Part of a small language model's weights.
Size: 10 layers, width 192, vocabulary 1382.
Architecture: learned positions, no biases in attention or MLP, capped logits.
Training: a variant of SOAP for these matrices, 111M tokens, 3379 steps.
Each number is 128 + 32 x the weight over its row's rms, rounded and kept within 0 to 255. Layers, rows and columns count from 0. Numbers have three digits each. The size before them is the row's rms in percent of the matrix's.

# layer 5 attention output, 192x192, rms 0.0922, rows 51-123, columns 0-191
097:132100156150177104114111123138160142093114123109130116153123096166147122126137195154168137159119094135091126117072158120113103182146096155171158138129133106116114123124122121168134118122182183098123112120076093130172110071125139098123185172146183145043149181145099103152168062065182053140184159141120130151134092074115142130168151111139127134086114143127079059157133117099175127106104117090120050165108131115142180089088150151137076107112131172131155133125142148201096134119090168124107196169175117115156156107117152118128138107161086144116121191099207150094130173116157040168
095:139144146156144141069154119168123142145145101114140119128159180147138083113097103121135172097147126145188158117133113122104187130137143150089153155127129127173158135073153118169112123107182142192100105092186155165154145103126123143188117129138168167138152130113091184196189153099137116124121111175130118093143121165161138140164165082126182115152126106139138166086062103164128103128107083169098102037108129123085164116100126135089060162116159115101163146211108145109147156152167172132104090167129116104144171148163041178147142083193134209094154098159105173066112117116080125096
103:112145121118136103122106173133126096102165083154139157126102157141146123187064131097112151111152158136089174170099124094091136156073083139149072091078116183138118160126138102139120150152129137126129104154207152102147091150126089087126162136177168171118151129099204078170144117184120178173125191152098056179152133126138135125146162120122112136155085080059145064188153157117162136161082108106157106168144107114101086143183153138175148169037107101111152134118098108161184101110086113103099182104147097129093103107118152142122095132082210167098125141116138169137145083149165128101
100:096101122082091162167165129156147103153093116075206123129137186174137062082115148189116120154101141165128138129136159160127142132133149110107082155157188157101150121138121143165082122155104129161170107166155117102116115190178090055093073100116088157135133181141139095054127132145171099120198145103191101122158136097108065128126138097213099162129161153171199111127126144109098132125177119127159119156101133105120159151177135152180145142157158141201159137121150157158121133128115154113167131146106106181167100085139100120089152087118095112151133154170077109157052106159086158092
114:124108145109165131137144113161176107146177070154126135186153149154137106151071124166108170142143132137169123166093080138143124164159103052122147159162079141150159119106106180088163177099147086120116142163083153162094121072148129191153098142092133144131081107134165172172062139134174128136137155159125131155127055101142127191097092103120154116168149137095133087123135092117102161125153120134065098115108110117074076132167129168164110164184163199154170094112111160095189125161133111083134151214154120208127082112146107088098119092118137132060151124102124199109176150143128101124
086:107137111098112136097091103090107175095159138154114191083123101091174102129196174164124130128109128127106071132137160167162195099177151114146130107142135105146099127139106161023139163173152216051114142113115167127101133133149088098099162109161053175127088149087152044092144093177088097115171149189112110134106097065140163167094189112170083161145145112192156148183177126147080116133164126118157139131131170094154100156099123109148146126112177104178122117118117158129134127155145143153152096119138137112170130131174204135118126132141120142128094162117153086152104106139137079114
101:112078119099157138104108110111143089054086093119129075130120076139117094117109129055108139160122141117111132146143128169144170115140139069064116131115101078103141147147104080133127099161154146143135153130172070123119114096126096089103158105148087046175186118189149121119092123192077182096176133176084210137122075180104123098132156118191145117140175096068126146123068132165116105106100107058099139107081110128140164166141146138109158117146127056130150157095126152173154109131146178152120108087131090113120118126125122131121144138178175191089123145092071141101041131149093133115
114:138139187098073159121188146101102143105084166120085110088126089129083089148128153110097163129172171116130096129137130114117104176137032134154095154105122109174113100138132106175143140124101162145140142108099177137167167083120160145107172083184153160107151149125170131080201111109136143140151129087188098121144086131125116150093099194115186184173132099131067157140146085175121090101176105152142143200123158149051111152135116093095097166108149096164148171185129146126161073132122115123109110115135172121147094144159092053177147136154119115123027141095106146136133107107163148164
098:164142159186131187117142140126169174190124103199103136070080137145091083131133170124166134077155138144154164130125092158151186148174112138083163152130082124087106099126133155135116128130167102108202208081166151149097189114111129161148156145146169121157060147158093154126123151195177141146119148091178158120146123094119111135074168117119100092120155116096135151135131176084160106091099069099145102146118117169081125093139091109124124087093099089139164162109086124098136168129179069158121145142171115073117128131153170141091173169148116110133092133123197194120139170145087085180
113:113140092129201182119108130134127164105155108103158150162140098100133158145147101161091108123123083151159084128141153171124153129143136134121111097111099098104191082191137155135130085124045119185032128104127140087138139120187125109193177119076150176134079149139106156143122063082155164146169139196080102083138149120137114159173158163163110103112093170138114131142112137159118126138174148080127104075116050152161090119179141148130134126157157129078129104141157163187165108122083099107133074181077116166181109108062168106074167117151117117115104122085111111083112114146173108158
101:185112146095110128143140128139096079132124065107098165115087147112126137098135142137124159108106122129187076100165190127097142085114083183125112087120145045139107126074088142122097081139097084143097140079139112121057155112205106114144180119169160139119113110109107098155128125138161154163136098167153083142137158080125174114175140167136134152138037152120111177142139113127110126120115131123129088103209161176066099183065171144100141066114147155129177177120128130074105136112169066157079118077103169115124080174126144166152122135071189103099117140169138111137108141114170118174
107:126101087114107068149150171090178122145101120094083067145137099166095156133176140113070133135094115043167136137171183120118156120060142143100105101121123099140117139127116107134117160164096152140125130127168150136120119113118132069089111112174120227198122132125114154063129141067126145168121144153150119152147151068111094112128140054143146105127090153137124090092177161084147068121184119088190195147127126196115134080124088115176147062137152144106149113108117155130088122133077152164143094073158090168134102145161142166176149134125180111089099142125125125161051103116158115162
093:095152121109143135146100081142128100133105164102094130106075095139147059104127077073122116110107058084130131130116114122138084155142087168126162153122070137206076176171110090046086107120122116122118111152074122145131153108153049112058181118146110135189103107128121105105117054150087153096142157121057106120101172133121102155128161153139169150097116116164096124127162118149140127144096126110098041156109129152194130076136083138120139144100144096112182152177083191119134170152079117117130170143146136081116138108145148061150126104137183135117157112152114047189145154129139092144
091:098118131163156135122130139144105140102116175167141146149084095144122137117117112169143068106113134050137086119128129051069134108140150166114153155103151129087077134097228139092101179129173122089162128127116098130139091068161136167115171145149099155182098077112152049141096085075097122156096152105151209124088154110117180134126156120171114154112137136112137105145103072149124155080168144099150085104146152147148144132134126133105082079104142109143108157139145087147101173203107104141113113119159147128147150108185167166047156151121073143117095088190141131115091161202161074089
102:182098108140152170178108167116084131103118168130063090136099124166131066134105089091165104128110102128120123191059137150119164181129128148124106125138144125102150172128132141159183166114177127125107133138100091104096140103106099122114140170103135148112104138119169075041165145111163125092118129152090168186061046111135145197118188103087120128163127183171072072123149103122116157120071081142114105141140123142127147094106130110122144132124218140097157176101146087143103136072111075137089133136164182077133155075100154108096092117052108093068122088146134105115157110117102156159
095:113099107160151119171069162132072099144112100111110154169090128105131074139107164112205133141132119135114110134127114136122091146119117113134114129166122055122198116135117109060144151139129099134152187172091117067062141139124119141133174158151130115150135074129223096106127073130186087140068112141096161108100059088144130146114079157087145118111156169127117128166069106118160118110158083131168082141158137132116161199140137086113134137157124094118152140179092103140093090156039189115149119111148131091115176102131161151071155097108112117176090081200109096115128176158167169102
100:113133185138130130155159084097146196148097129152103121112098116133154076120145162088210135138127133100114145168091160132108064074181126128097186129166164172169146107144131148140129116149141137076184118187098138140155101099106124114088144120085094134122123149075178138187137128149095158074101157109120154161090125123073133099171176083112141118124132216144055123087124099155129155075100088083159153125084123159101173148139084168131165150157134122081154084140138174076111132149196184173160173146161146149134139095118184061125150168103127117147218121090127124134116153138098138106
093:132134172073134111136065111075141088181114114201103089105206122115140114154163110145089144121123153173071128115087083166129168165100149132128108140145192113144157177128171122161127100109129126100074126106139110107094085116089167148141114180170215086140068172059122122157164173156154106120192201134115179107108121130141091178189129100214129140162158094112131113182150104115153115166120130119133157152168059116108161112092114129094174162118134153132158139159130142117121174115131083116096038140149131147161157147143170070088161115165134105124143142118098155121160154141111137124
093:088146157226139131095093108155124113165123153138119100130149148135147186140117083098123156157125098126153138082091092092132145099149170130178116116214050146220101114120081131108110140131122120104105074143183106145170143103136081106080192088132087130158100105126161157125148082156153135133132108172132083129072111075119140107116090116116087106133143120178180075111123138078146118128153183166100126187051169113137121183121097118122075152102106180165169116175138123131088177093136090061166060095102099119141151095112119107107130084131144131166104119085116120132135132115120055136
095:131134102161084133141144171123119141072166146116120102103167112154153089152100063133129121128187163105151098174109163154104101079067074130116072100102133106111129153164130095119079102136076101146097099145131167137076149216139149139110181155109161095066158134167133160052202111169073130136098150145116150119115151155122222132133155128131095098118170137104143101096142145134128163145077130058131090162126075058107122101134117159107138155112121169146140141117095125169169153116120122110142163109132148155154055112115068158098190145152117163194102145159124089164101057086135147085
097:122133146155080134143157118090104097105133131117137121116132145081092112147125096123167160115151103158121154188116146107055093080122140089119128113114132153100120118091157110144095121077167156076070128123084160062117121167097122191164111101117135165103162108118153168137120114106071154121101036138079099147147124085136117101104147162140152103184133054140082040078131138152220145128091139067166160137193111115181158070161126148049117178074186109082061160144072108124140142118086135153120124184162111086124156143094158128129125134131097135157133111150117139126086125109098162107
106:114107125143096124110106094121080116156132085132120089092071189119160086073156148116185054103180157156148114111139139140118117079172150146115108146139106161143135147124166114117138105083105140119196126141097152155125128225103091163138176110079084112160122099084132113110152117122128056231177076132119124114086122113122150123069139107117159094156057056143183141094198124184204087081114075156049112130119121150112151152145140108136149173148141146137085120122159131152063185103134139138150165129129144111112150127120154105122122122156088076125097127148142150146157074119110171136
108:109139164200139136172117177133108092117162126111101129067084136168078156126087143092164164099095097111086136128178147157130150133131091149086113119147124144202104109096075122149170112096151168101173061127181147073044132100119145131089118090047113054131117177129117148136103117100124101103139085162102115112121125131067131144166111072108060147103148118124143117107220140052157108125129075089142095120118105146094103104151108121137105097141160141170179154120113148139103141192152112095149107117126125135079118178082164121132110079106148099102089096155082128143099160106064083087
105:116130124101138163167069100143145104156140124129096096086138113164101106048111162099145089116166155159142151178150156162132122221169171163148129130124129177151127100102176192106125098132156119111101120160057059123158063122036127085092111161128174149136101150138107122134154082163104114116115095105199125070130120126153130133185115121111140146162070130126163155068168198161167100112136143183107077134100132113085164127131162090176106131101119107117138136140136154120152090202146068159128086158154128132102165127153142106159143062166177122143065161073125137146150158136163139142
094:115133055118115151140068110107143147111111109164132113157134072111117160161121139156079190140090147141157147104112170137132128126148140085104141166115140092119048112161111137040170091116076164168112108123142128152130146149145116162151136165134079160126149090154130066112173079121184151121128100081135079162110164177193137120142145112167119141109219178109136141160098164243168119201184128152102110122153126091096156127125115155131129077174089139192130130158121152091103040110148107105111142080107138139131081071104125150119144155109142122122115161154134104175127154169084167122
099:151114154145109150153127162079141122188119146145153067078109144185124136096127185144141174122129176132192077119097115209142127177134167167146127148093198059149101166120133144153096140122151150132157122108174116124153123084119146154114157132119124078136094121159129060136189052082147157094108094169164138123128130052161107122103128149108134135095167151105133166128091087103145100143141111122072157157110126174124072156105115114126124191110101083114068178166137109104127145145172075126136193155168144174185147139117035109111131088123162139088202077136135132124113104096124085153
093:113115104095088143194152175110144179165137140070122135113127156117087074089143139118119135188155136094118140151126140175158187133132105086104130135119087142090111101163101124183142193106112113120104092150160198116065101135123115097066129075151084089079192116169153093125133161183130106137109122128135101097122170086150127124111107081152159069086131143059143137173137155192160133080141091075177120077076152135075140136111096144131126157130063163142112123127095101087104066135160111176117124147099138148188166122100165135130172099147132106124052145129121203138135145126068076115
101:132128072152144124144089107121105142153122160123095159112147120170137065153114128211146144108075147112147146166109098052138097082133159109121113117145115095141127091106169100125121160168148132115171090175129184137099159079127093114180099094192090064100128155134106038122109119112114164121090245150172155151133131146121135097149141031147099116123152111135138175109091177139085146100147106099080120124111142141165129191109073112152216125130064099125105177099128125145085126114158106171164136140144116138128133078127112150088162173149150114112116118104062156150105104121082114071
093:178124133126148149091160182113174144117162145113113125184136086145139107140133047097072093080097161105135115099153198134097142134134127123166139174103157125081111087120149093161150098115088172101094204118169128190131089134108145094132139144060115176121101083174148166138134189129147196081076104118147144091201147180172137165175124106159151117106140089126128169192108150155134081139154143109076068135152152129117158081139127126183115123129122075078124161141160101086131121097120085149101074119129148073163169097108140127113088157157174074107132143104133168112116124164127099053
105:118142112104085151100123150154173114156125120163129126138140147125107165112141087110106087124141166115128114187136096161136129136120149180091171134126137104181204113154095147081196159141139127188107128047091121191123122129112093095125142120129119144098133131118089129113061169172086087161163144112125146116097064096046040221081166186158125096098116102148120147141110094129124118103135086108097102106090090115174089128054135111085104165152078165099106137155140197160165167128162124194141149154146166163125157147106137087179069134119131140076168162153129147169132124152118095126
085:093094161122126154088144131121188103094126080183137160134146178117084136173161161133186094143100145098123121174109103156147164153125110170137147121142100141061144218202160125129135132107104139160084145095136119093110132127161137111166143111149138040164140157111101135112070097160148135128185109179228124118122114125210143074166136094160159123152156131124119169131118179117159211138114162150159184156144108103105066104121166102170085149120075175105165092182135107110151096137089120098145142149111152112149121115143102164124083049126123137109118134061113116106149144119110175173
112:119122111123162154106100116161090129131115071139099131114142178133132090151150145145122104186101164187178162134066085179133124083145126135130093136129182106185122186112157188114195131165133111132109133128133083146104143156119084068082075189153128121140139136129159096149095145123166138108108152144129098101077141144126116156185150088138128047084067185133156074089152183178151183114074137138089176201153144109137141206117117115161194121137123134107102120095192110105154150080118124128067093102126153119124104150183108152117092116103109133124143082162180082167141085115119078122
100:107148069098138134108098092153187162090077189111146116089079148139109124117153140100126131157156129112124104127094130118140088172172117125131117123123060060110111148112121115144075096151142171066176107115130156094229135159133138143130103146136158129142181170157171215086134147155136150091153154163140124122100126115088086144135150128152141129131095084144173135112154078146123116095175183049144119117183072098136186091149148138148151164114153110153107063120125164135108202137073203159128128165184108119115086109177171143075127082162080121132109132147128078179075149128148126138
097:093106153132177103152065128129126055176124145143181142142129072119158213116168144147122132087102126127149113130158144102142093138130148121143157125148155136120132081121103099118119163176101080177111137150111147157140172158122173164083146207087103118110079102066095154081094165069158134152146150119154078148187128128157155100098113142179118179125159151136182114098114155126096134160146107158087155093109134124159171074113123116120118057130111165086179182203219119141147123167110111164150051149085125130103142174130072084139087094096174132121144099154125157103155109119170159164
105:178129102147121138124092114124112103131134120106149126190167119156115144097158089044086113103142060075151136104158142164146119130117143092085148122147191131156165118083142141150140179121146113126116122103124100120179117139141189157094146117113149150105176039167152116140034180102092121127090056126135102167123093120166135097135171097116136094100157117135146038092078162114145191077096127127096157096109148095115148151141138189151150163123110101097129158126140150080091134149111100130127191195092097104109194067139090108119113120146169067155194075112122148098127095155154124087
103:147123115085188134186080128168104120095101123121094191074085106112148148180149082124158117136149120142107110195122135150099136086145169134171138159166157158154096115071147133123141106159182134086111123129086113068162123097154172190155121100154158137134120084171130101123136194120166121033163133088164096111168104106129162158132124131143162101183158091178136075172109047192125086146082097177116129132114090083158161147162074185148118126141155099118155118158129134126100132201141135191145061112135133058108068100136096137130126160130122117095121097129138117084123150129108083145
108:076154127151166156153136127066140141147160086111137142105149141175097081095126103139100159110078112153175080125189165106093164128173218122148154091107141156093148065110142105164085106150151159161153162151066171147117135088147091099129119143163146151182100139074125151184180157105125119110099144131208173109073160095148104114129158150066090229141140051158173143139132147138140155092150073105102120124135121111079108153111128124154143117114133133137162133160225188081131144065072128089101088161162125137123160130110120102102149143155128102112150139086126097122099155144121160112
091:134148122107126136143164122107138111108124129193079108143088075105118136151169093122084080112142201130174143097113150118152131102109155120115109133142142136155168106072155073118141114071124093094145171149132149141123090151088162094138149129175162137201132093161084126174114179079147138129100131163159143056089142112142112082152097126114094121135109079069136126133154087174082136122166128160173134146173146122127199122073083058069068111118064103125084116100176189082200152178136137112144161090186080147106115180158124097130106148099135127059102155123154149112146103140080080157
101:080149128146103150104183152109139152136140106121153076127092188162119221181124112145109103118155091169172138130134123131070162160128152100063165088156146107191096175134164130152117121100114099181097188129109152141120132123089140140055095132124192111111161117117061099129087129137194046090148120158107115114128128102130167099084116130111133099104164146072097094116160111138166110159169198168115110164138080106101106121132165140086104121147077142123165114207146153092122129159123109113096166142131087101093097100170137069182163146084098108079052130180117146097118122109148092131
094:143072173106151112157109142123135164159199114130117153134124154083118112154096106082106129125127095149156163103151077143135166070096182146150167097157152137169140071156137171211112088122194104112058147069176107081135145134190151119157118121124090172104160102094140121101057080050154171087168167071167095135116055098136120140118174095119125140098199122145142116093085127164103203138145114119130167080154132195147090148150143137143117136163142122118132092138078132166161104109120116088157085124145111113147082112065143134155118142128148129169115115078127128118137168070105173137
101:111136149082154128192166084135170139102160135148111161140079187193100183103138135118086156151184080135207140128128091182101170124104195131140073107111137115170142161131175105132126129130174131051073166125067108140170101131108123115090159151166185122155151096124147172119116129100127113171099136182065139082156133145080087193133087135149159194127094162126123108135119111043130141147123189099141138178150135085119079118079108139076097092157151170135150145208090141107119138118122123127142139157150116093140148144109126111161146155147117060154150143106176130142085100143140078157
093:100120079144078134124155128156153159147099097107107110128108101110152136158073107135167107194131115094123171105093139120172136121149149141139128121138157158118212121171160155157157141142115127122152159154115144142150128122188123113141075121095149120042121146120163130177085094082040187112129165153150086073160080086167113126122101160133106120138063128043149130152137122207111171150122165120149107126126087158091122139164159154128143127141125095043152105090171097129180081138073114114158037113142116194145097115116143114098093167127078171165054076161141127114162109124132131093
109:177124082157166174118127164155121125140105099192121145073171164058149135167137165149151170082103146125092108135133116089158121081129141098125115098069162081125111135126170067110177156134110159144135110133089044098110093213183114099143075127091100126135074138157153074057147113142097143094124129143136113212165128084123085151111164119166149140156158079092093061096111123143124143179216117124128119109139127086116120188119125152135120139129084156176065176182088141119100118094109164166097141131063163124102127095152125091143108147120135144126125105121115124169125157163125064105
097:131211168102156098130120144114124057097087168148108151166156085136159176169158137143155185135109131149166136135120116089143145137153156121148112071083115147122096145186126135129064150177095089164191117051129070156092139100134117095083112111155164147100098146171111122117134160102164104053092147135217140118122123088161128128132119156162092161129112129064159102163080096142168121093132179100109129163116143106122101193182108142171114118208084113104087108112176156142164135120113161091178124121139098155118090149058133060149155094162155113125141139112136132139108088125175199127
100:195147122141111191098150129136128152184068082109138128172147160109097140166157167088155100114118196151138149125094089133044108144145090085161116127125163139201135130112132110152134125164125108115163155108123099130098134157077121166068173128104135095142183094142154148111120151161112073132087168115119146110147108138105073137153082091090142152126182112045112125079139141074139129057132149106096215173148144142194096141114178093121102142120132133084061101098136159132102077097128098135061102096132114141132191167140160154157119115149171167170134162160124135129109123136188055116
106:177126132120125099113132147084148124124110145151088081080107128111126148120123191167160098135130174153087104150121130094161130137129124119171150116193138116136175128076132134130149074110126102110120107124102120146194108127101113194157157147127024096125108192154186097166150041128165181092121139090110181070114158144121083175105092107142158164124140122097123229151171170141176104158151125132129152172156117123195179152168129119109124135130114085114119094137096116160138074085079113130128156144117098153169090209194149106131130120191134165152100117138119112180157186082129102132
093:161108124127089138145149187119162087156120150109070106157113106072083161115121151151162131190147118104124172123108148118113148133131132122046117087108096141106104076145076119189121162136125121181080180148143158132085131128125093127165137172172088150072211174113110104026121181139136128148164126162166098173111127100132127112084176136107099126154142111101124116140119167099117119164105123138139121129058129120134169131164118102086077141065141130112146155038153159144125130073140153166135141158082109123061107060093039141109126122109127163126076080121123160133093174081152092113
100:100135116159074147120070097061159108170150137106135156121097136100115125091125092123170113091130128129143110131080145117129131158138119138068117158132142128123128119177139055116065144056090148087098121155161147029137168143097137189129126103192119140168147146122159090130121120103070102107197091072154135136115136166060152101183154131169105139138126118174082080104133175145108110132123119195164072072110120124114097067134154112158118073079120107090104093039139113140140116111100147117128098119142160141157157169109210143091191155067109160113147188132093107127101125122124100125
104:146127128077101148088152135140108143171127123083189143118219128124172146068153087093123151084155144121178083148081109155102165152080091177132122124140087138151121097104131147183137137188125145163059093131156035090120168153131160133123145115127077122109113205093123128204174131162106178158107101183070095091076070108131133116167113111099070096091122096122143129122121112138098117129119150056109143134132159107157080109133141165114130175099149159113128138177123157099089145136215060127079153097132157130146095140126116093128145090125166129072132152176133154130115092101115177141
089:166161096124125174110108162129110079171166105139152123158144169088068102084094113126157087127107058136166119133126114150078122171137110100127124118149122106128116054148155140115088118139095130165156139115111175203102110165075126106155087094111103124198137192116113135121184124066086139121149052098093121103144163206175041151111081180149153139179095134130172113094125079094119119168123125201137117089164096141107111137157135119102134150141123161171116078125088129137085084127098108183148120154103098086126138073122114092071177174097087124093098120135152144122116201121171125114
094:160128144132067182138135137066124136094114159137162134132095159109145101094084128100156182104158132146120093113127143121083145150160103066104151116148154186191176189105173146131096153121093130131133123112187061108049100118147135080094075139097096135224073115126181131079126128167129084073151117111107108159103134120112203124158162113035105191180102136142166134149136069142192081148082107082202096141106138140090143168150142122098154155124130150124108105106118120136132063122142086100118115125118135156105147099126096165117134137124096107102134116157153142120155100099077137061
109:115106171145131118087188138162136130094183224175091130174147143138137122113134120121118123116170152093129136132138091132191116105080130123114124149166128165104117122068127071149120075082145158120132075102190080141123110111075131113129101126176143177115175142102143165149090115230152075122096147158105147075067177102152139136117116168143146167097109153135120106092139111143077098123120156140172140095122129085111120109130128123113059087104119186209158142198099098133113106106170086117122112170096138082155134131170147114131096170180074110085108161160131112103201111155148053133
095:123125086159118116113107114131145083133129126092154063138176116144052082134108129126135103097107131168080135120151190074132154120113176171106184097140100147105167158115124148160055132134061107102130121138148198130178121149083152112122070145084173138158095106103110139156156122133113061099077208060149085144083173153076139125142135106131102110106109115129124137167146088104167100080088208100140184150103175156136086076144144140138117162166053070109115138174082124077154160112138132130140133133106139145147109137092152161122140107153164143141115138049154100125117162086164184082
101:177131120113137171157134114066135181100106113147149124151138154215126102150093146164124088152156082135130125145105105116143113165134127051134177153161155096145108151095114177134107120177123168121139178159155085157144133157118094097127193136109194147124145101136144167107229134093091187029164085105147147092121078117139122175139145161077139111102154160131176125102135153133120154121171196152116166115116092168160122193130156167133142103101117137068202119071125141122111112127143117127137125151107111147096140136085097178153220101148121101133166181118082153131093100193116129148
105:160169116112139125192154141038102138104126180102188087134126134122179123111146137098138102104156122121162093139182134070093102142105133198161092144137159117136166114127108113079088136170128141093145065088116126094114161087131161071156123131106109116054147123135093093039106181095122159135065080099070179134146144090110130071116122144072086108100102123115140144150124119101100138109104137157174144122164160117182118171119109118126152160150127148169155095136136176130068105154184188124084094110162119121082083190120034127114119109158199148126145139185149144141150117100127132151
110:176146120147126158125120174120104123113148140146074143063117131176138129117078123078151163172101105112122111145110079089163106124116101133097115139134107145120106148116124088116142132038131119096102125144122169145137130158131167126102228141127150146100127159204096079151110161145124139104155055109180185140144197155051136118144120120119137123201148106125155095099166136122142101147120119132119059143115120097053081126176141177153107116160178124143150095105078103144157161116098128144157185140152184163120042144142138106113162171118140169080114151096151158071097122131151024083
089:087139145101143097101072085134155163125130153142160082119166118115100169110124139156148043121128156146135067131086141173116098068168152117109160145139111121162084121096124084135169092124065118074128165141135071107132092151056113140159087201087215136135165166095085121132143110107157073120103108127087102093161153056105090185185125141119208130171120102121134158077124154161089205144124101202120128113141102102122157130089119148182135109142091114085059092137123088078075131096171152083091136133137162116098124141103131141156112116169124136127170116083168124149109123131136135142
106:178129099121054109082150161136160168136105115152145127118095102100148066160145160151130151133177125087102167104117152151151161135123144181142112146139111094128131077083141082158130194147114095157124205186178124185142170143143151142105133152128071153076128139143161105077140169096148131109132140091088157115161000140096101204099096121141083134094167053142104114116124092142144125134185137103124084192137135127132115160070091110113113168117147153158151136136162139162103104106092139112130134105155102174140157111122106146095138201058139162138101155195129128141181146070141118155
100:150073121146136140097096134136172136153125108091137179181090089116202096147142139149147122104138158149071138181115137087135141154177172147067086076122142121169131105189183142151123134126080135144151157118099098159106105150193146075188172114084083113143116163126101170106195067149118071137071141086195124129162088127170126154164126075161083147167142107160135123172139062105109160127157122125147148134121116070152092143114064170185148141156112137122138123117129125135112178109203140156100149144162056152192156119090124137136148083150126083119125095112142122101094165135104156058
100:133111111147139141104163174102124128130125119178126146100140140152152100106098195141119125145099132133114153144072085131113152176096137058168125173080122114108133146138172119174143107119149134067089130155050157170119129084142200214132138204128120099149156166114153106125179065126183169147117122103138122208106172115095112113102126110106196103193131144114160100164188113139143098120159116110080133126062154080129159125137089090122138084110143108202185120109059062177136122121121123183148130137130164157152173159144096154141135109110149124112058073147132155152178139073129128115
103:152125205165181142111107148143087094150127132155094174126105122167147101118140147101158121104126136106116130088112143107162142177143125083203154104190123067150106119087147142144114146078054146092213109153153144145166164147108131061092094151128116071095148102128114090110140083131173216141152171128127129137088209077176094191084148091181129139140109112124141131155100128127094126140103110143104137143094126094110136163123104121154131146100114103203118124149137127131113161176157165130159121186108183047128154160175102100103145120091159163113147090133137150134136111062152040089
101:103090109073111168198116075131117154174141133135136076131160077149107117205096148158122123086107119096094094109118136135121133165107082117126087146115146127132114203116120135112118147114084177157157145104144098102153106111129070142089085147119094124122106153115104179139150123142126159179157186183147112114108166104175147139152121138118154086119182138088062114105165166122106173144130085101131151150173102194137174075110147121162120092086073157071116193153176206062160121159109168128101217133147145177084149151166062124157103147146156117125139201103129113137165108129108167149
095:140123131120127118121112140138128149135086128164115126119173136142187144151117101094090091091233096138156057109131133116100112092087134063114151130178122143165145047138113150079110130118130123184085122191099133199163129102148155094156178099082034149134152177171147116116152104181081111141154148094067089189093146136108132086079178142067126128138119166176097161155137135135158155140148071191159101110116131056125114112130149150141089072129129136093143108190110157145156154146101120178114133115082157111101132103116163100146118150110127118081088135050096098149124146119094094099
099:154103177103142118127126162136153164181126138111093143124141122166102140122123158077089082090115152113089160175118151094143144064174133116166139142145088165112119170080143120173089155127122103129161160164121127096126117120080119131112134190089166139157112237061101149061099115196103158158085138145098125094148116161086115122181147059204088123058120085141150150176130143141118146112166118080198109124127126158189147167115154129154152098115098064078159102166119166085081184086171130074180081132173142125109114105121139131148136109178156159165126164132136107129095163147123111132
085:142127084125140153151139127145122128179124102120136106113132174112073103053149130179142169141127123041116109117148195161152111145108114163088138090054118134111144165108127102076134170124107144079152122097083161071102117113093133137128067138149139127111118103093161156103158174117147116157119131164059143132096130105094066151162141140114085156098022108138151127131102136172064178136072124147192099140156145168108117172112137159171132071080105107188128116125131165100126082118141068146151128173124090180115163188068125098094176146174089105187126074112121111154109117160083109129
098:091165140113148096160098134148128100128180137165095144070150121076114062103144146191123095102119117082144118103108118073117120133166185124121156148141126110144119176107110105118178170147126122073074189153066128123143132180108146159132129130133137144159107151155132085136141092060107074118126142139067139183164123101069173149089050085126162171118088111143099113094139134193138101135099142187100121146083141117143076130147169133124112180153151151096112139143098113122114163130080146105108109141111114054181110163173163075175117134188117142155074086142172082120208102119205104153
100:153114168103155134087169139176177144104144153137116079150141118190168189076080144085105128133155136162080098152146120096115174106116144141039123124115143107100131133118135114086148139087116120143114104101146145131198102133120149183097038168152131128121110108107082179088136139172113108125149078110142141182187077141114118071088101113120142156161099164095237158111096147143104188147114160125053076095126085164087102146058139100056123114154098125106070091090117112140137140098077151087154173178134105138070145112128111090104168149101152097118170123135113102136125131147130129118
095:098146101150120071046082102103133105153150125170154124092113170100164111151120087160142110123131087215093162098110078146118129126099137129141137068122141146088156153138181079111151112153177115250116113174127132104170142160112125160138113108178119088109107145077075084076157130122168156108119156124117163072125089136133129115100134103129154091119093148106128087163107065117135178170127177128113154131142113108143095094146018124114125167157153086112142095139091113143120135105138133078147093123126071226083090173181131120102109163144132149161092140074153123130158110148113172132
103:121141154206122148107105198112188105144175127115123123162077175132132133100132116161105110128167167126103124050173143128143114127139140142057154124161144125114140152130171102108118140115063147102109086118196106113128149080186156094119136153110095112128150104112088193150115148085096146092100031132105148097138155096148146080119133162159184092080137134163156096103122053139112136177148121173171077107058090132131080175162051136099112125149088121105107105113122075162105150135162100153168122140112104100066126112136141187113140121150166071140170153078063149077094106127118133125
106:196076148092117141137144156068216118135137069132133110136159097068112129146099115058084110143134135119101119106136151126106128117083108136083129159177130138110165109162126162105102149152165125148086099120177144116115088135152122086153109139125090108093116155135142123048065148095186101066133125056159107135114095129046164068121134142151195130100107141105107145122080123165118127109105095133119145131194110143127125089149163109099155116128097159115114074124100145139174098122124169168040176132129118145104126139181146149128163190127173116197166102077160125113037104160080109106
093:150139136134137098130190071122112132132083144098094185112153169122125081133109116111128100112141161080122147146148151053162121148086123209136092086126140110094154187130144152148175133141092122127161119092112129187169146119141186128202110035175120128090118169129132077100166163130128091087082184063185129131171170066167141092154077142156172118089124106136177151114133128150093144111122165150121214134093164104153171141091070146152128088173138075083165123132153156113135131113129100108130136062110089086159109155139130116145130120148139132081074098154137170119165100149075094115
108:127144131166123077115153173167121095142159123127078130137149086119087133147173148104130158145140147148125107165103143154136166163120087092085130136106192148158126093161106161099101141107142092107135188117109099110157137152049035139115105067127122134062119177106069129140125124110149133147135122114077192163136068171164201156096096070118152133115117119129108094061198197113170090151166105171141167160127154112105124117099084067142121128182141132084139120095135162134142114101135160146076188158105146183056081116155151095177152140142188103116111092163162177158133110101144116096
106:144137134168114067092100095154158086144139121120137101101120159128137105103098126117108101120127105086104139115172111088115055136153155142096093132148175173133077121123142204108167127170143084156152178074132114115211061097104110112139149090148091129122133134118125117162188088136092123167127076161101034174173113176110136121130093142162167121126124132255168087127204158165099077110164150146101133092147113136062121143147143070182140083138134155119168138102062139095106108152119112167128126111121162131176093138129112098119143165126103085109139136189096130144129116138100132161